{
  "rope_fraction": 1.0,
  "init_mimetic": 0.7,
  "lr_head": 0.00507,
  "grad_clip": 1.0,
  "dataset": "wikipedia_en"
}
Each number is 500 + 25 x the weight over its row's rms, rounded and kept within 0 to 999. Layers, rows and columns count from 0. Numbers have three digits each. The size before them is the row's rms in percent of the matrix's.

# q: layer 6 attention query, 256x256, rms 0.0596, rows 239-244, columns 0-255
# k: layer 6 attention key, 256x256, rms 0.0586, rows 239-243, columns 0-255
q239 085:510468475524510505497473526484524510509473531494493489510561461480523546503496504518481508518471532496512502516516490472547485542513512436500515486559488503548510459466505519486505458524533448485453460484502507503543504469487476500517548503489551526506534500528455463473471486494480485497531506553502509514513472516521465511523528515496467493471529486484521502467512476504466477505492520468484511517536520510518506520497511498486491505509495510460443511502459484507490451480509539485521521542493544525469531500504466479498467511524502492531472527474520495479512543479471511484513520481477491510526472509529446520505447498516548492498502475504496530489534451485522485519498536515491435525510507477514464547508507447446500493460480508477473503515520526479502528510501479
k239 069:517475495505529491464486519482511517484523503468513484487504465512526536469515469484479477503458519482490514502511493501479450578500493474512515510543463491505458444507508501521538490484534502484440532451493497494520508474502477500533532494481500574486499519505484455542501515511493517502514517559521514516509518485481489519537543504522515498462482495473534517471504495530468460562524492468473527513536490513502527460540477490504527571503519532526469500508514508521508475483505516513481514514573510502480501452520455481475470475485513507531466482476463496504473490466486480478522508508494524456524489519525448546496495481482523468533469502532504478495526504486538520504508474460512456524514479554475514515486502450472512507472498493520505492494499493512496493493467493
q240 092:503500477544497504512480525492491476479492498518505539519541478494523519517444466526476517518466532485537491462522480484545515530514500454502548528502493526534511496526549508446508507513514463526462529470477483523497479457491494508515522535483531517495501492490501505486473481534502487525522498508506488527534440527500523549497510509507461508489523497498473513476504514485485470521519512522482532482538502498497512534514487535529516513500501506466471540535512473519497470492480508446518491523475534515471493479523479506538490547520527531484534529479499499497484534505432517473516537466546499523493431511516465487489449498510531462489521483486459533466517485441514483492489515512525486525526532454496441530474512435471529521506506493486498513506492497512497466498453486
k240 079:529465472520515500479473531476519522471548515503504498497495500527477559487487497482445491479487521502499474484507499522481474574500504493517509540526477489512446456512496517516503535496525524487458537465509480477507495481521508497519512474509485554522521515516521467516495486518513500516509504566558510527462485485464504532549537512505517515456500482497522542449495512513469452513531515482486510505504493523482509466545488506502540553493484504511473493510485491551555476509491511487475465525559523504456489460526474507487455493504480499494483469474469511515469514510500464475519516501483514456515489513525468568493460489472535472497482464526489470495499492475514541511507508476506470530503499550500504531496489458495543503453464506530512507510526479522478494515484516
q241 108:483501490480498545521484463511477500472541473503479476510490528527469468537527529498513491517490490483517518525502555499527499499465496473480509509522490523507543495497496505483494517496483499514543493485539526538489499475507482520529506508505492508536530508464536531475478500502494503491505476523517446475478530464504549526494496495516483513479513523481443505502499506546496547474475483485507525483469477543492511514460499528504521514488482500487491452479485456452458487530491514529489548497477494471515512526482473483551508469528462535482458507506475500528527480505477564528480498462536496523486523508488516509485526510510490529451543471479530512496507552505505465501524527506490511518505458454523518553546500506474469490512585471490549517534455493535505492498546466
k241 103:474505530515476484482474500505515499506525497500486495507483505497491482442502468527509461521517465485470533509498526551451482520500460511524506502479490515513508470468480522474507505475549522440497497502519518500495487446485494523530526499511508534543525485489491519543485466461504488513520529504544493479444550502511520484475530490522501484491475496520480509485504508519506542507501516507534466487480513506485482482483476499508474481488536483551470442447485457537496534479512480482453569484516501512512518523509491473509499487491489528492425487504511480477505505481504493523528483479524461502529531532480508488498514531497478544471525525462550480520493528554510451500552506531488521468435455520489534531535442512482522502474506504475502509483512481522528496471503489
q242 100:499475547507541482486510506502507500498499517481537457472498522506534509473496482540453523483490473471476483526467511491554513510527535458494499494536530477534489501487460463514483492499504480535474492496500493489499508527531500518479493480511481484524463500519481471482524527513482489535487510498491537528477509523490479462486489472470525488505522533460494495544493492473487522501493564509506478511477491464500552491521480446492479502535458531510513516540531525512542452524504492503484525531537505477471513531521521502531516538489479479534461531501525490421498544514537488468504460507477547471506501504468492551544504507510510470510485472512524488476499476547532504511497543502465507497477514500498498514489517494499509436449443564491506502485511485439510466502489511
k242 093:492497512456519479496473484485542480502514516408501490479470502520574491469496443525470536464485477503484498491539424477514495522542511448511536511509538509512493510495513483520520504512475500512479500489488520527528491464541480487514508504479510531534481532513535511485511495536489515519506490505478543528504520498488477500517488513514483489480491508530481510469526504524506480562529491511450513452505488512478510495488498541500494552502502565481487514522529473540497452508496506527493550496451532519501506474497486498479475499504489521475496530485497457454478476470477527466518494528501470508523512447495427511515477471467505473529458531491468459508506473464529510492508483484498472500495512563524517487538523491497502501490501474494493494513530470469522485513476510
q243 088:482529461484553471472519494498509517494476487483494483509502449485542499473510439487505543519513462448517484473477544506508515497501502512502491467516533548510509516548520476494520487456543471518476484495486468486528497515526513454520477514537527493510480483497525523494516524486474506521504549455508545497539527513494491494473542510531508499500480492484515446480466519498544492542492449541481496486509477520457533472518484470515480529560486540506509486530544526494517506528539510476509505491480523531491514503528525525470508535485525475518501522503537529508478513479494514472491482526520535497499498514493501470528521516495494478494463538496482486534479493539538567483518464495541534483558512512502498465471510455498521469500507504477522489454489493479481494457449485
k243 093:502456505453506507521490520485538450510461514452469472476475518499523487474460451519466558484502481505558497498506446448531509532472526494493497518495558533482476521541506483489502511505506450510491512485518469536542440502525498514521482478467517516516538503527503488491510538489528497511469488467518547544479492525476496504513490529492497478482482489508492496467470516463499499520484476499494509474496508509488502481557476524488501514486480513457554525484499521561533489519489507480498503478465536518476535479528486539441481544524489502456469508506502498504515505541512531487511516528509517511495483485516501502514513446458504442505456535487475486529501481463495536502513498531492496490514501507522472503474514484481508527459480499543481534450515500454469488524506503
q244 088:503435533481462537492515503478511503527522544506507442532510534477468480518510564542481464518497514485482473501537473511501520510494569499478520521527499482518516495444491495511497464518494513491501521524490469533472523495522475531491543498519478465508493557532499495506513520491505515485514486532473483510462479475490474508477486494518491500495510537485492499514527488490504561436540543526516523472460485500555519530479521533496514482500460522494480486494460517482486510522443538522505503524468515468516494556454473477523498498497436534512520490509495481474520512523515503521524477461504494522516486509500510525517497482517491496490522445462522503482536467472491495510498530513433502494493491502493506555492498508500451492470484499531517502518519532477570492500515491